Weights of a small transformer language model.
Architecture: RMSNorm before each block, untied embeddings, normalized queries and keys, local attention windows, short convolutions.
Each number is 128 + 24 x the weight over its row's rms, rounded and kept within 0 to 255. Layers, rows and columns count from 0. The size above them is the row's rms in percent of the matrix's.

# layer 10 attention value, 32x256, rms 0.0632, rows 0-31, columns 128-255
size [102  98 102  98  99  96  99  99 104  97 102 103 100  98 102  97 102 100 102 102 101  96 103  98 100 100  97 100 102 100 101  99]
[[ 98 117 143 133 140  80 147 139 119 132 132 171 129 125  90 143 118 118 136 139 111 116 114 131 125 117 141 169 123 120  99 161 195 150 121 123 187 103 160 104 130  80 126 148  80  98 113 116 114 128 138 109  98 111 152 135 152 125 114 106 115 135 131 108 125  88 129 110 168  99 150 104 143 158 135  76 136 144 128 164 106 153 139 120 117 142 122 103 118 147 133  84 119 125 132 101 178 184 125 129 136 129 133 120 137 107 135  94 132 108 123 119 123 147 153 129 138 184 123 125  85 127 155 143 111 135 153 107]
 [101 107 123 123 146 115 118 185 149 166 143 140 107 123 154 126 169 146 133 111 100 134 152 137 129 115 119  99 121 102 147 137 164 144 131 145 159 121  98  72 145 106 121 154 156 129 128 104 133 121  92 137 136 139 153 143 142 135  75 171 116 161 133  98 141 130 124 122 143 125 130 167  68 131 152 115 135 110 126 196 167 153 143 149 111 165 105 107 173 111 171 115 114 152 127 120 109 117 104 122 124 118 122 160 128 144 144 162 118 118 154 151  73 126 116 117 141 154 112 129 130 142 129 145 115 108 129 140]
 [ 95 130  97 126 153 108 117 132  91  92 135 119 126 134 136 122  72 142 106  88 148 106 143  48 138 167 140 115 157 100 141 115 151 107 123 107 136  71 104 159 122 158 125 113 149 121 124 123 129 126 112 127 131 113 108 106 111 138 118 132  90 111 145 115  62 111 130 132 127 153  99 159 167 154 135 124 154 150 113 169 165  81 125 103 104 100 107 128 187 118 102  68 123  65 138 149 124 170  86 143 124 132 125 144 132 114  90 177 122  97 122 118 140  68 137 148 172 140 122 133  86 126 151 168 123 106 110 100]
 [129 130 143 128 116 153 118 148 149 145 120 130 104 125  94 128 173 131 146 116  93 129 143 132 109 165 139 180 138 149 118 109 127 173  98 169 170 101 148 125 130 160 132 131 130 132 136  98 129 120  97 116 175  87 110 135 106 103 142 167 122 140 147 212 124 140 128 120 166 127 120 103 122 151 120 125  94 132 143 143 130  91 123 122 114 113 148 131 137 167 149 109 132 108 134 143 148 140 148 125 135 139 133 183 157 119 115 138 143 136 121 145  90 123 138 119 119 153 170 135 114 120 133 117 167 141 116 135]
 [103 144 141 134 174 134 117 188 123 168 152 115 159 133 117 128 138 120 133 122 114 162 149 135 116 152 100 106 100 102 132 108 109 130 106 156 153 129 109  50 130 105 122 136 140 124 128 105 134 124 149 100 184 144 120 159 144  92  92 141 132 124  88 104 122 191 125 117 181  85 119  87 163 138 153 139 105 133 137 122 133 138 108 135 129  98 162 166  95 119 105 112 135 131 125 139 120 175 145 115 115 111 130 129 132 154 165 144  84 129  94 118 142 140 144 163 126 119 122 125 130 146 132 156 153 149  87 175]
 [160 153 136 141 136 113 129  96 124  88 129 129 115 132 127 133 104 112 142 139 127 152  69 149 136 123  99 176 121 147  96 123  80 118 110 149 147 136 163 126 134 137 134 115 160 132 125 113 123 105  85 156 159 105  96 147 106 134 157  93 115 108 110 115 115 197 122 149 151 120 149 121  73  77 135 135 128 141 135 116 129 155 168 138 128  94 123 107 169 156 119 111 130 156 123 125 126 154 108 110 143 109 141 127 145 143 164 103 120 125 136 122 168 128 163  73 119 125 130 136 148 138 140 134  55 122 142 111]
 [131 163 135 132  91 174 132 117 120 112 119 147 164 123 121 124 102 103 140 150 125 110 161 157 186 160 148 134 151 136 144 130 132 165  90 113 123 156 122 165 107 116 134  99 169 118 133 106 136 112 128 132 138 145 123 144  78 129 177 105 143 119 114 116 137 140 116 134 132 126 118  80 146 119 117 163  92 127 128 158  81 113 140 113 161 109 136 146 130  84 137 155 119 146 121 140 137  87  98 101 116 130 128 161 124 166 157 160 143  43 155  95 114 144 164 162 151 141 100 122  87 132 128 139 128 124 126 130]
 [160 154 140 135 166 114 119 166 167 135 117 162 150 141 119 111 140 144 119 117 140 175 100  98  78 124 157 118 119 139 161 109  93 154 150  78 153 140 138 147 149 139 131 129 126 132 138  92 139 129 136 138 145 158 128 136  92  97 120 124 141 134 153 117 155 152 134 101 156  85 130 100 142  71 164 159 142 124 120 117  97 160 166 123  97 178 106 144 124 151 119 145 136 173 138 123  92 125 125 120 128 118 130 129 127 164  62 116 164 100 113 158 106 120  97 127 116 118 159 126 109 143 145 134 135 138 157 174]
 [113 146 128 133 158 135 108  96 145 130 129 131 145 133 122 125 120 111 127 109 161  91 143 133 117 163 123  79 130  94 118 121 120 121  94  80 108  94 118 106 133 184 140 110 137 151 128 152 127 136 141 163 122 135 166 124 162 123 155 121 185 123 144 169 112 155 127 173  88  74 124 149 177 122 117 137 128 115 132 139  58 121 106 127 106 131 125 137 160 177 145 104 128  97 124 138 111 112 181 123 146 161 125 123 149 140 153 128 127 118 130  78 109 107 168 108 104 155 121 128 150 148 122 128 123 156 105 178]
 [119  76 139 132 111 110 152 154 128 139 130 133 122 136 110 115 110 136 114 114 110 131  91  99 150 122 144 111 131 114 154 120 134 115  89  97  83 172 152 122 126 157 126 117 137 119 137 159 120 122 105 126  92 115  91 110 167 140 123  61 150 179 123 153 138 134 131 126  99 153 150 115 118 115 149 101 109 141 147 132 118 126 136 120 128 140 167 108 137 114 112 110 141 127 121 157 135 117 124 109 138 122 122 161 120 142 123 122 111 133  85  92  91 128 113  88 147 106  86 131 143 112 130 211 122 136 196 112]
 [112 183 132 137 127  87 112 120 138  83 152 157 122 123 100 114 134 116 148 122  85 104 117 120  95 145 113 116 134 111 101 155 142  81 151 119 136 109 129 146 131 156 125 142 128  66 128 135 139 120 107  98 178 128 125  73 133 168 174 168 147 133 113 147 154 121 120 124 130 148 145 184 124 130 137 121 107 129 131 153 115 152  99 126 147 177 145 129 129 109  78 161 116 143 120  92  85 158 109 129 134 141 128 110 140 161 127 154 134 136 127 163 120 104 102 121 114 124 151 127 119 118 158 151 138  95 120  87]
 [136 114 142 133  99 123 122 111  96 161  99 124  97 127 134 126  84 117 117 144 156 125 104 142 118  99 139 127 122 111 152 129 120 112  91 144 150 136  85 124 124 147 130  91  79  88 132 171 132 113  98 143  98 139  98  99 180 161 165 138 142 146 139 137 107 168 117 164 147  69 146  77 146 121 121 144  94 123 139 111 161 142 168 123 174 114  83 138 108 135 176 143 125 142 117  68 138 108  88 121 105 128 135 129 119  90 107 111 137 137  98 131 105 117 123 159  92 116 127 122 105 109 137 123 182 131 127 138]
 [115 111 138 120 117 128 137 132 143 145 120 135 128 128 143 123 152 132 121  68 121 132 130 149 140 146 106 146 140 130 154 116 127 149  87 180 136 129 119 118 111 145 129 121 125 119 113 169 127 114 151 163  64 127 158 139  89 132 164  88 111 126 116 106 122 156 128  86 132 108  85 107 128  56  97 116  96 132 135 116 117 146 147 120 148  94 116 100  84 134 129 127 126 156 152 169 124 129 132 123 153  94 131  66 106 122 169 118 142 147 120 108 129 102 121  99 114 144 122 130 111 153 121 146 148  87  73 148]
 [ 81  94 116 117  77 122 121 113 101  65 138 188  98 147 113 127 128 118 113 138 156  87 132 130 153 108 123 176  76 108 139 123  72 147 126 162 158 126  91 140 130  88 133 135 161 142 130 141 134 125 131 117 108 111 129 127 150 155 101 120 158 156 149 130 113 156 122 135 152  89 138 130  96 167 132 134 137 137 132 115 102 162 152 119 146 100 151 117 137 123 135 112 129  84 129 147 157 119  88  90 113 119 122  83 126 131 118  93 174 148 139 141 153 135  71 111  89 114 107 133 147  94 146 133 110 163 120 144]
 [129 182 117 136 164 141 119 106 149 154 126 104 125 127  90 114 178 120  93 105 124 148 181  54  87 145 105 125 130 117 141 114 148 120  83 132 101  89 121  91 124 115 123 149  82 122 122 129 128 118 115  90 107 116 101 135 107 107 151 114 133 132 126 137 109 124 122 147 123 105 122 132 103 130 145 132 117 129 134 108 156 114 149 126 173 124 128 160 135  87 111 153 136 116 130 144 126 173 131 107 128 127 122 143 138 123 137 146 150 100 126 121 116 142 121 157 126  79  84 131 191 139 112 135 150 155 126 149]
 [131 122 132 129  90 156  99 116 132 116 130 107 149 135 134 137 127 122 123 159 102 105 126  83 106 101 140  99  69 110 108 107 136 124 161 125 160  91 152 151 120 115 130  99 104  92 114 152 138 144  73  98 178 124 140 155 137 150 108 107 150 132 103  82 139 131 124 130 121  89 147 147  93 145 130 126 175 122 115 143 140 130 121 130 110 161 167 161 127 148 161  91 127 132 133 122 106 123 152 131 134 141 134 129 107 129 117 110 169 123 125  97 110 105 184 131 131 118 121 122  94 105 135 128 163 116 155 135]
 [148 106 111 126 154  97 125 134 169 160 133 125 143 130 111 127 130 131 126 129  93 166  99 126 144  94  95 117 188 134 121 122 180 152 115 137  97 106 141 150 141 138 127 110 142 152 125  83 129 127 129 170 154 129 156 140 110 203 133 125 173 111 128  80 154 154 123 102 143 131 119 138 115 137 120 146 147 116 128 149 128 158  55 126 138  87 113  92  86  92 120  87 115 128 154 120 154  86  94 135 128 141 136 105 146 152 155 113 119 175 171 153 111 153 106 123 137 143 134 128 127 117 150 123 109 148 149 125]
 [113 125 139 132  96  79 136  58 113 162 145 124 118 131 135 115 148 131 123 148  94  96 120 135 147 136  95 158 164 151 166 148 121 152 106 101  96 142 105  95 125 123 117 162 131 149 129 159 116 124  99 115 166 160 148 155  80 118 145 141 182 160 121 153 122 112 129 107 123 108 154 100 147 135 101  88 120 143 129 155 130 126 156 134  93 113 122 154 108 139 106 109 135 137 129  77 119 107  86 153 107 129 133 180  94  87 124 159 125 143 111 120 134 162 112 178 146 134 112 127 132 131 131 143 155 163 143 132]
 [171 118 128 125 123 165 128 121 128 101 133 122 157 126 123 133 103 144 114 146  96 138 161 152  89  94 169 138 105 112 131 100 136 129 140 124  91 138 119 134 140 113 123 116  66 106 133 101 132 106 188 155 113 118 131  68 151 110 125 100 105 131 133 146 102 103 138 119 124 160 129  90 127 142 114 109 117 142 136 162 123 160 114 118 103 143 106 125 191 112 157 114 125 135 143 128 122 168 133 102 141 167 135 139 121 125 131  71 208 104 134 100 137 131 169 110 132 137 149 137 132 134 110 141 143 105 117 103]
 [141 109 126 128 145  90 108 106 125 131 125 167 130 130 103 122 140 138 129 103 130 160 156  54 135 100 110 168 160 148 118 114 119 176 111 141 121 131  94 163 124 132 124 115 129  90 127  81 131 148 104 161  85 114 202 172 152 121 122 125 167 126 136 156 163 127 121 160 146 145 126 115 166 158 136 133 131 141 136 144 153 103 103 127 112 136 135 139 145  84 142 126 110  89 126 136  99 164 139 149 151 121 129  96 127 106 104 149 148 164 147 113 147 126  86 112 154 121 130 123 155 115  82 110 130 139 140  83]
 [117 151 138 127 145 170 124 131 104 117 116  80  78 122 194 134 143 114 130 150  88  84 137 119 107 199 136 147 112  98 140 139 142 158  88 102 111 107 150 138 114 113 134 103 127 110 123 150 133 119  95 127 104 119 163 120 133 151 167 127  85 136 174 106 107 126 127  80 151  82  87 124 118  89 118 152 135 135 127 140 149  87 122 140 160 129 102 178 135  97  95 114 127 124 113 142 157 129  96 147 140 143 124 125 149 121 155 104 121 102 138 128 147 113 121 123  87 113 145 129 112 131 148 162 155  93 107 114]
 [139 165 111 115 121 132 147 123 140 139 157 136 115 133 119 144 121 136  95 111 138  97 160 117 115 119 131 150 140 112 122 137 127 118 154 142 117  84 140 113 143 115 123 101 153 127 132 113 129 129 137  93  94 103 152 100 117 153 132 168 130 139 138  92 113 127 126 134 138 154 142 127 133 144 138  76 108 128 133 149 163 131 112 105 121 105 114 120 124 150 146 185 146 148 126 122 105 108 158 123 152  93 139 117 142 110 123 110 122 151 112 108 133 151 100  73 126 164 156 134 147 125 110 120 127 117 120  97]
 [103 137 114 139 121 148 144 117 137 129 109 157 119 120  96 131  98 135 153  99 148 168  70 107  43 137  72 146 145 153 147 105 153 162 142  96 120 115 120 140 121 118 134 141 113 165 129 102 127 133 110  86 140 169 111 168 135 179  92 165 107 104 169 104 115 151 128 122  77 106 129 138 110 130 164 102 134 134 141 130 146  81 145 121 109 148 116 137 143 115 129 168 131 159 128 171 142 154  82 122 119 157 123  87 129 118 138 157 111 128 149 121 143 104 119  68  94  97 122 137 128 141 123 154 110 123 141 126]
 [189 111 130 130 140 150 122 104 124 121 120 196 128 134  82 126 152 118 128 111 106 113 156 122  83 155  53 165 120 114 116 105  74 141 119 178 137 130 101 158 119 116 134 141 136 173 129 138 113 117  98 112  93 114 110 113  86 137 114 135  91  90 153 103 109 123 125 108 111 127 107 119 159 135 164 105 121 134 127 138 134 112 137 128 208 101 140 127 137 173 128  92 138 126 128  82 133  91 121 157 128 196 123 112 117 146 116 126  91 121  84 107 153 123 127  92 131 139 173 124 138 109 132 153 147 164 112 138]
 [126 146 123 126 140 104 139 161 112 131 108 130 160 130 127 125 160 150 135 125 103 134 153 115 105 153 143 145 145 142 103 152  96 119 117 113 137 132 103 174 129 133 129 162 144 114 136 162 125 138 148 129 145  88 102 150 125 137 165 144  91 103 162 108 167  79 128 104 138 103 139 134  55 164 153 149 129 110 142 151  89 141 126 139 168 117 138 155 128 129 175  91 135  95 135 121 162 158 136 129 166 114 122 116 126 103 110 137 155 119 131 117 134 116 170 141  70 125 155 130 126  93 148 177 121 140 141 154]
 [127 150 134 131 137 119 118 148 156 140 101 114 169 128 163 110 129 131 133 156 110 132 193 139 123 160 139 110 143 108  68 100 171 125 133 128 133 168 119 126 138 131 120 153 128 111 138  89 132 147 136  88 154 141  72 170  92 132 133 156 143 152 105 127 158 136 120 111 122 114  91  94 165 133 130 131 113 128 140 126 107  93  98 125 101 122 116  88 172 141 144 121 103 154 120 112 130 134  91 143 122 140 120 131 113 136 144 107 104 144 107 121 152 139 110 117 170 145 117 122  89 119  91 198  99 126 131 126]
 [133  90 144 135 153 163 143 118 126 133 151 135 118 117 146 132 157 146 121 101 123 115 162 172 147  97 159  91  89  88 140 128  97 138 132 104 114 113  81 125 125 114 124  90 109 125 128  62 131 124  89 159  79 121 120 125 133 178 121 149 126 156 155 112 131 107 126 178 149 121 141 141 116 143 116 142 161 126 105 151  97 114 132 117 148 108 135 104 114  79 120 174 127 143 134 152 161 164 126 126 129 131 132 145 139 103 105 132 139 156 134 135 158 128 122  93 182 133 189 129 140 128 159 107 134 131 103 145]
 [113 131 132 124 124 148 112 129 136 125 149  99 139 125 125 126 122 130 138 100 149 147 142 118 154 105 121  95  91 121 106 127 181 139 137 139 171 176 180 110 139 170 118 123 122 117 125 148 120 134 117 117 139 160 101 142  99 133 197 160 171 119 147 138 139 149 130  57 141 137 123 176 125 100  98 134 133 149 141 103 116 154 143 129 148 122 101 121 112  83  97 103 120 138 130  75 136 111 102 154 131 134 124 122 142 104 102 162 172 113 102 170 134 107 148  70 138 165 118 132 167 122 143 102 111 129 161 175]
 [109 149 137 123  80 142 130 143 153 123 139 109 125 129 157 125 132 121 126 128 104  62 158 117 136 146 100 194 138 130 145 108 142 125 104 108 112 171  82 104 120 110 133 149  51 120 128 125 125 116 123 119 101  98  90 112 113 123 105 132 133 142 126 132 130 169 137 202 131  77 144 126 103 133 152 139  88 132  90 169  91 138  91 125  95 103 122 148 137 129  98 105 142 120 156 107  76 112 120 135  86 131 134  80 186 104 101 150 103 155  86 115 121 117 129 143 163 138 112 128 107 143 145 146 106 109 137 154]
 [114 156 136 131  85 111 114  86 146 172 100 120 136 127 114 121 116 118 142 139  91 111 124 161 112 160 130  69 110 128 121 112 137 165 149 125 135 133 108 162 108 125 130 113 134 120 132 103 122 142 127  95  94 133 179 141 143 141 134 151  90 137 135  83 121 138 117 190 143 150 129 126 120 130 120 157  85 121 139 105 148 133 133 119 117 133 139 136 151 131 178  81 112 174 120 120 125 159 164 120 114 131 130 178 106 114 140 146 126 136 132  97 113 115 150  98 108 124  99 122 170 141 131  80 100 135  78 134]
 [ 96 135 145 141 156 145 142 122 142 129 153 135 156 132 207 135  99 114 124 140 128 138 119  73 141  82 163 140 195 132  87 129 121 166 113 138 136  71 105 125 116 164 136  96 103 109 119 130 121 125 109 148 117 133  77 131 148 116  91 138 163 121 112 122 127 139 127  96 110 153 109 102 155  98 129 132 105 135 127 146 135 136 134 131 104 119 100 170 109 103  90 111 139 127 131  81 126 159 109 123 113 111 131 125 110 127 162 183 114 165 100 138 138 144 136 118 111 116 158 130 121  91 155 120 146 130 106 124]
 [126 117 122 123 144 151 147 152 103  81 113 110  94 120  89 122 194 134 124 143 117 126 141 166  99 129 122 141 121 134 140 107 152 142 121 176 107 106 105 108 117 189 126 112 119 141 122  97 112 140 175  98 153 141  96 106 129 133 121 101 161  84 171 137 111 115 118 119 144 138 130 164 101 127  99 162 130 136 139 150 180 132 155 136 105  72 126  97 110 173 121 159 132 100 113 138 189  82 144 137 114 134 121 105 148 109 111 106 129 160 113  88  78 127 107 164 103 134 122 133 134 147 142 131  90 139 163 101]]